Weights of a small GPT-style language model, trained from scratch on English Wikipedia: rotary positions, attention and MLP in parallel.
Each number is 128 + 24 x the weight over its row's rms, rounded and kept within 0 to 255. Layers, rows and columns count from 0. Numbers have three digits each. The size before them is the row's rms in percent of the matrix's.

# layer 3 MLP down (transposed), 512x128, rms 0.219, rows 433-482, columns 0-63
109:145133143144117174137115138118161109102155156120113145121145175082138107127132180105141130127166132134139166136113115153163102121130109145146112128136131121095096100153149122120123174130078132
077:157138133143131097131102137105132136135113147138140143137125122107096157117166150121128135104096124131155162077160096096147108146125149111137145147149098168095093089071163158103135123141159104
110:166165122091122134159165121158119105167126163098114143148111163102167131132115133121108169158081109158114156105079129132153109124138147128153053160152142149155162154162124132133111128112115101
074:119103127124109147137130164075128133145126096157142150111137130100121114152173138125135103115097140100110092184107152127154085105108117134179151116154090138159104153143147100140152127144108134
095:127099092143135156123135119117180081184110123098111142112153114126113150142106130099155093146143159127147128118126147119137091148142126152136152115156184128126129120159138160124120136155137114
091:141130123115137132126151136194118150134132143159153121149138118107133139082130117142144138141161098122091152123119130090143145129134125123145127097142109119110147145139142134126112127106123120
105:181115129139113105141115118140151094135139131108089123121121117145128133147113153121121100109082143098105135106101114139128109164121128099148127208138125088132094135158138127087145130114114142
123:143173077142148111163125121137129159122162134105131154104140134103107138131137131113122131113144105136138132117137105103122124133099126145143107167181147164114093114125114147135140128182211105
112:115130126111100139171136137158156113115108118119135071101147155136156111137111144121151139116139118171142166123135125105154092139134116128148107155136146173154099180143124118130167112129137073
108:142139100118099110130151135109108134128160114145116174120115114146122132119145093151155120093159130147106123133082130124124082117114182112098109102136170119148080102092126107151135141153152100
086:124104130154107123156112128143109125140134118085136131109124134139101146131125106121073140127150080138112150127093120087127153154107115136135134180098141102136116133104121118129118141179157105
098:104125122106124152129144100135121104129110140102068108109154146101130123149146145163076117127136086154135131128146129101134172133116126132133104140075121104092159123148134116124145104133123105
113:181111126125116124118121121127083096139194102129113138176109116125117102110128101106121180152153110137102154151134136142135147132130122127128111133151094113103127169113108126120139129158137126
109:137108147151101137124108122154123149121106130114095133104118099071107121146115115170164053126149122143117133126152139154089132123101105199134105141134124096112101112096128144121152173122127097
114:176135135102091114119126100102156132149131124124093172103175092133140152161145073124102155138126151128119099106143158112150067162122157131126137111111156143158111149111170132151091104164105085
093:147129098120117092156107143151129162129102101104133110098135133163115110134126093107080149170078136139094163119107139115102149127131118109142095135101117110091125121149167076121145137104102140
083:169131148109103158164123148139080139143128098142103063120188123130113141150131123099134097116115130108134150138149117118112156151124150141089091175115094175136122140097133138083123081128107134
108:142129123122097147159096142162129160156119088103144129137109084117138126114089133161144149121101125144116115101120160106149128150085125139147186165111121137118163147158109118165115096127119122
093:146149099137137160115126145113133146132102183121150108123147137119134106139146137189133105121091107117130116161134111159108129106127143130120114132142189129141118099150101102154140123110123123
109:180122145100088134159163102153148114108146146152097144162164131092158092149117146161108168105096149079123117113140133133123127110122114104127135166158103099110158140126109095095170112164112105
093:112171095114091130111124113154102166101119135116103164112142156120132150116162113099148169169152158158098113103123091124122156137132133125146143087106125137137128135133120114125140144105064165
115:143133103106120140108115079132166124141180122104157139128149131116123144128118169108136136127112129169133163165140144139114134127147135163154107128159171141146060107118142108130090121144127117
112:127152156097128141106141130141169134107147134113127150057095144105092130141113089123092128138099153140078160131095134162121122119162087118128105171165162115126148181143095093133139143170148103
081:106114137119129155130120102111159133104144163117122073130158140169109117153126100115104147138115121126098102085148167125116147154063106160123088136128111135120101106123134139092142100112128133
094:133117130135137148129085121145128151079130142081132111112126131130130178158130152084132124142097139103119141093123145149157160149143148110096128164111128168137147106155135101127076139143057109
107:131134135121125156138116105117085109123105107151110085119171082147133133157150113096113160143081083154113153098132125145120136131125154131104136156182160116125143133098129165115153108181155122
135:092148115093143121093108139138123119096175088143096112148118145121131117132127113158124151136139117089127117140133159093115098151152119141159107131139093132141128149085171169124168132087112138
104:116105123181141140138107151103088118113117118118099111187118174142089088092117123116147127119110138134100124149128104127106132145144099111122113179140185111125137142155156143136129161169118158
105:096107145110152105097153151141088120143126132131164080137110146107131167082127112135144121163108125138137164117157120104163173112134132108138106138098124175148125129142162132143134106160103133
084:146122120100138130128134150138142106120146146105110137155122097073149097116124113109117175114125136116089124152179097117113130138126130129087148132168134155164114125093113141125123138137139139
107:132102091112143116169115101115134122144103130148151141123104106144134148124178103091083193119106202134121134122102126156160112116141132125128103132141172173143096103136113134124140100159163148
072:112121129172143172103150130111122132096103115126124099107159138163150148142144139112142131104120114140113106097174121116147137137087142121109128067120116166120096088106116055117137119072147088
092:149108189112157103105166123145150167101137122109142108106152113131079095124154123151097105141082125181147150146136160100105109100116128114142156145166136137173157117144122097137092124161109137
097:111131118142102104132201092153106149156178127127137110102109126107152119151128118140134106135150133156153117131140094134090131118112102114119099138142139104100161129148103131124124136166120096
124:122111136108123118101168162167158107119139115105094130130133129142098095133133149180124150105150119100098118131123132138085183116169111143097130173111121138129131118128148174157139161112130106
110:145140150099127123152143120128165106122144116154101130127130109148135141130104097136140144104128113136104156124122105147100123173165117151095126172156150142142133110179155170168119176123167107
122:136137135120097138125130136096138122145164110140135154130107115109082093164146138135121173156103139108132133116149124092128121102082108161152101137106120136141130129163118106129123151105157172
071:128097128150119117161163124121127145123084095160134105102136107140153158132117146128146108141114134146137082101148140126165134127094117133117145069125116105085122106133111110115122122100135133
105:149129144139133157132160122113145118121151093125123163152087132139090148125108137140134095144147114133140119132125159107150108119134156126155138163150101128139190153161155114129133109082148167
116:130103146152154137097125128119146152133122100179101121111152153149105146133149147117118129158125141159144158139087106159086164118158135150150166146085160091096136148159105154112141122101132133
105:140131170142160128097144131170080183113107103127105134139125127135129152138138142150142150134177101123124142105148150105123096142159161119142117097118124126099167098176132100140104113119157116
121:104110142159111129106108135142162118130167147141077145148192130146136099167119077113136117130118136102107172107155162107124104065099122123166123124126122119099128100136106088155122170156108119
100:142141136090126113139135146180105133148116177116153116085123098121133136131115115143148164066123091111141196125111131117101109117128104128121120164169116129165107160117115131131124132172115159
115:153119134132135128114108166126116141103154123153167098111173123095129125142196105120111166119125146119151129123123081119098117135127137123121116115158116133154103062122167165115126148088149151
061:133125126133149110160132119107116125102068098141133102107123155141154133111134114106124122142133116161165073115156160129153153154128123126160135112133097119131144135131111090097141109042146136
126:143107100127141136135117127131171128154145138080108118100153133126136130134117083116103120110110135126132155139135094150157087141144118185137120126081106109132142135092129132158154137145166172
094:130119114156152137146142119107095116118145138147137135114115113127128147178122092159117089125095125129134133073114151144107105161159138062145132165142124127138122156118157119124144141102171139
124:117113158144099163160072102115146169117125134090085098146127179105129180160110135104139127144102154122121142140101117122123150104157098097109143190125155188119148092139119180137118109149110096
097:147114145142101133132098161140106130111145126100127121125126113078100104145134117137133165142069102142153137091097129086103115121121128128158121180143120150085143161172134127139113113094113105
111:127109145142153148086130106115142117119154104077103135144098145153121119109165122148128143117105149089175114065138122145120167166163129125148116117097122122129153124162179155116137119134105138
# layer 3 MLP up, 512x128, rms 0.254, rows 434-483, columns 0-63
070:166136143144131136110129113178134132087157144139137136092161176151137147115084081119146116135160143127129141114164162174128095163125126122123126079118095177125109114127097104119141135123147140
105:112169124116143143124104107099128107100129082127163127149155140136109093186148152102146152118136111127180097094127115104126121146155125143124134140122105090133138183094103131173149106102132103
090:137129141122125167145127106162126177121145114126120176138149114159121110136151158110139128182123088129093111124119125165159152132154126141167108104131114103094146106136127111081136148150154143
110:088158102111119123136122155107110126135110184121157152119081150162105141150113133094082136077129125144119127151113132102150137141110132141108130103138166084142103150134174126117172137139140118
102:119099106163137127164131156102138137131108192133117128118154117147153149140123112173170119110157088129127139120139125124188119154154099096141122100114132152094116113162137173090138131095140141
111:125143108111128114115117137151126171138126090075122184136116125168127178154135122186105134114119142114149119089145154116149110085130105115162124117139125116144138149106078089158121158116123139
116:123149107143140129161096110156096153124101100133115129090100142141107144100153120133116136104136133140147105129130103118091145144140112142162106100144133157135097154110122107102135098108141171
106:105175121067133135163102097122152113113100119132114105141165181151121148176100143140114115121144121104125149134144101100113122109134109156147087130199100146156148146119142106118157090138133106
087:113115108108151115157095124090146142098110119115100136104126095104161141131178157121151111159120157105098139107148148155109129110180146111123170110186089142126171145142112128088109124139158147
091:126136099104150138108128104129163137109136132178135112139137124134121139104103130185159121140119184142149083142130113171121086133162131130157120121141111133139145163145125121129152103095115189
099:151159102141127156149135102128084108128086133114094169116176159142100102160131104139102094131153150156110095117138161078106115122151155149107151125117159088172128097149142127090147087130144159
100:132127147110121139142110125142141125156114078122120126188155108095153118156152155169135125134183131118089140133140096120137182118150142104164161117119098125109147129122117046108083125135119136
113:164127140149133152128103152153107148115103135102152147091113122094132155127122147132115103130167117127145141090129118175100098125108136153156138104125135144095137120091089130166161165114133121
106:083132107093155154121098117150078112102145115140135133039154105105121155118159142140091137132132127107102091096109160102111110120143137122166141127120100168147132109161160085070161128171122106
099:166131121163140101133141141100147159125094143154099073131164132136154177137104106161121121105119132125129094104160142161119121136164112139139091097123148148131127132146109154119151076123170121
083:072139125129147106114117115129100132087129104117091092127182140136139161148155100142077107107158109108162178133104106131161137122134102152112147126120086125144130179142107117148121129129138140
104:140109134116113136172122122123118178124133104112124169132141116108143156098105129108158127101158115125135099123143125149134097142134101120158125118157121134097167127107145068122158139101151114
104:130139106097147115131111124095120125127114098128139109108147112106135125145112098118166149104131089097144113082147152138096132122174078147103120116171127117111185134193069139113127128144167118
102:119148106117084154108165152101125136142132121131105105139115125100145113118104098114106136082108131110127151119161137117153138094123142122120139109103123072129148122107089122124118077146135120
098:110193159135103123161117080124143118107106104101123218117152131147085140132178130138078160121110156103152096104129131170138127123169137139122119114098120109148156150084093108087113081138154131
102:107159115123081152131114106130158159134110144122086134138136151134134125144105120134167124148141079135127129165144156150103115145142115126182106121161137153120078075115163101121094133153119150
104:090167112126142098134115104162119140081088115146113128149115169117132144111094159096085100143101061129112122130133129151138130160162149142102115120127160168128105148134137105122162103116108143
090:128160131099140119180135164129159137151126154130139132088134125132117144058114146143142143155119160113136133106190152138095120155132127132133087086149122211120127149115137132092156132112154170
107:122105109147134073111122103121092136134131157134139084110156115140150151115141106121140127111170141103105149125145113113149148157107069120126156087125130158153138128130141087151149142137137116
098:099176109128130138146128122143128124146133146126145120114149096147164131084134121113111126152131079137105151112147134117151153135084150156121116108128180077090180120089141137128165109153126102
135:087111130101135137123096128128144136122150092118102082171113116123209109149161155115070154106138052104133100136137150129150147120099122147125128088140163158174129139126136129138141119123118131
111:148111147150125164142142128115096119157116158143142129081123127166092091090095123140133105082108137173115103107110137095161084135101158165148138121114126120145163134144123107126140111124137135
118:130172149109147147149117156114095145111149145107141084144135168148110155093118134144146145112103138141129138136147147112185150111134115160124128091136168146168131157093141138125125146134117114
088:134141135139148136124152174131096126144115125127132094128135113152163138134083097195164152075133119127103146112177138088160118115134118109152174126145125112124126129135112107137108115182145125
096:109117128117139159189087118127077125112104108129145110121110141108122096107169106144108183127169131104136143114096141193126132159123135135117097082142144157150106127146107160105122105133120152
074:081165150167132161101105135120105163117090090113175117150151140120139124130123143134126078097140126128086141174134136121090118095076169084098141095074103157098099160122124099129123112104124089
101:108136141138142092157114114144098120104136077147118144120123113162099180180165124122173144077148086152134133080104139083155110126097125150129126124088136108085116150099116134139123140149135118
111:104134120149132159133104156129127117084134113141112090138133107171157136126128153160121128118149126175148112086117141115178124164107183109119138092128131154133107129120139151175116127167164106
111:118092135109135116120110129122185139145134116104088126139116146098152134157164115125072111170136071108121137143144149137116152142102162108134107096135128175145128127089152141116155077119126110
094:087137102134156095110111091148165117108114135125094117165145149149139144109105091138129122139184130129136173099132153130183109131162143129139072102145151134136092124114160129146109139105141102
108:110146110096107147164101115143098109154147115093124099138104159128144153142095136131138145124196125140134122117099155121113112094103108133119122118110153097121162114140073155135075104088093125
085:139131130137120132171150107118145117125109071137176102083131136118133156134110123111175131108105128127116140143148126115148127115099120144159134101100110106121116147142139133122121139157136162
112:126121155102103134172106150168108149146146105142089192132126099139114150134114093146135139123154124140118074177078152135079123150141118100112150081126160134096139120112149117092166137083086108
108:084151169122149128137113092125080118109125158161105112117104118145152123131130168114065093118101128131133108158143121138114129130143130156131154115114110159094118166142177100080126091117139145
115:101094094157105131170129163125157144107090142128109104116154117112149122097123124134142118090106136116140121102119105115138132105132145149155108118144124109127133100169148117108119109085144134
109:121170125101139152142133136140154126145161109126108149161134163130149124165120156137159110133110109133150117083159169152115129087131096108136117138152108128091097149098120114145144157075109158
105:108125128126130124109107141121122140145129172140167123184160091103119153154107127130127107074146121143099108161099111121142131111087120135142116111163111119097166163095121126114102095145091153
107:181175139151154123151083154159139147079135117119132113116177122144153149141159110129111146139128124126088145077163094132142113138106137095135102120154132163129142127118175154124128139098135113
070:165140172104166129134130133112149109126135128166149108085097126128156194157145126095097166106149139118149130124135111096123153126136159103156161101118112098156139115160148114111126136098164137
143:161109136102146154125121138100132141161119151144176096127105132145143152158114154121068151066145113156155110151117141100120123129101151123146117075138151107154112156132171109146145105149135164
101:099091105149130133102126103134098170160145119130132118101113135144150160137136160134189108135170120117132148092097155105112104114186134140093092133145149097164126138071142106138117106096151163
101:163146103101116121134133102115093203114124141150156156141139083138121168106135126124062148117146170107129065113146142105161151123112091118124126133168102094097104147156117080166131132120133102
102:136159117148146079140119116168131163097124128108111127122146125166131133091123139130145111149112131145110095109117153141119144153113150119141137088163133109112114161139117071110108114103140166
127:139113115155127101160105140088155168107113119133093094157157137131131112125142141103092128092123122124124126081142136129111151090088148157109138108119118145113085122142142118149133121131111127
104:161124160083110175112094133163146150108118175162080128098148172113132145118107153156118122139133111140126133121144136138132122145138132155106124119175121143149091162092168102135116124156134142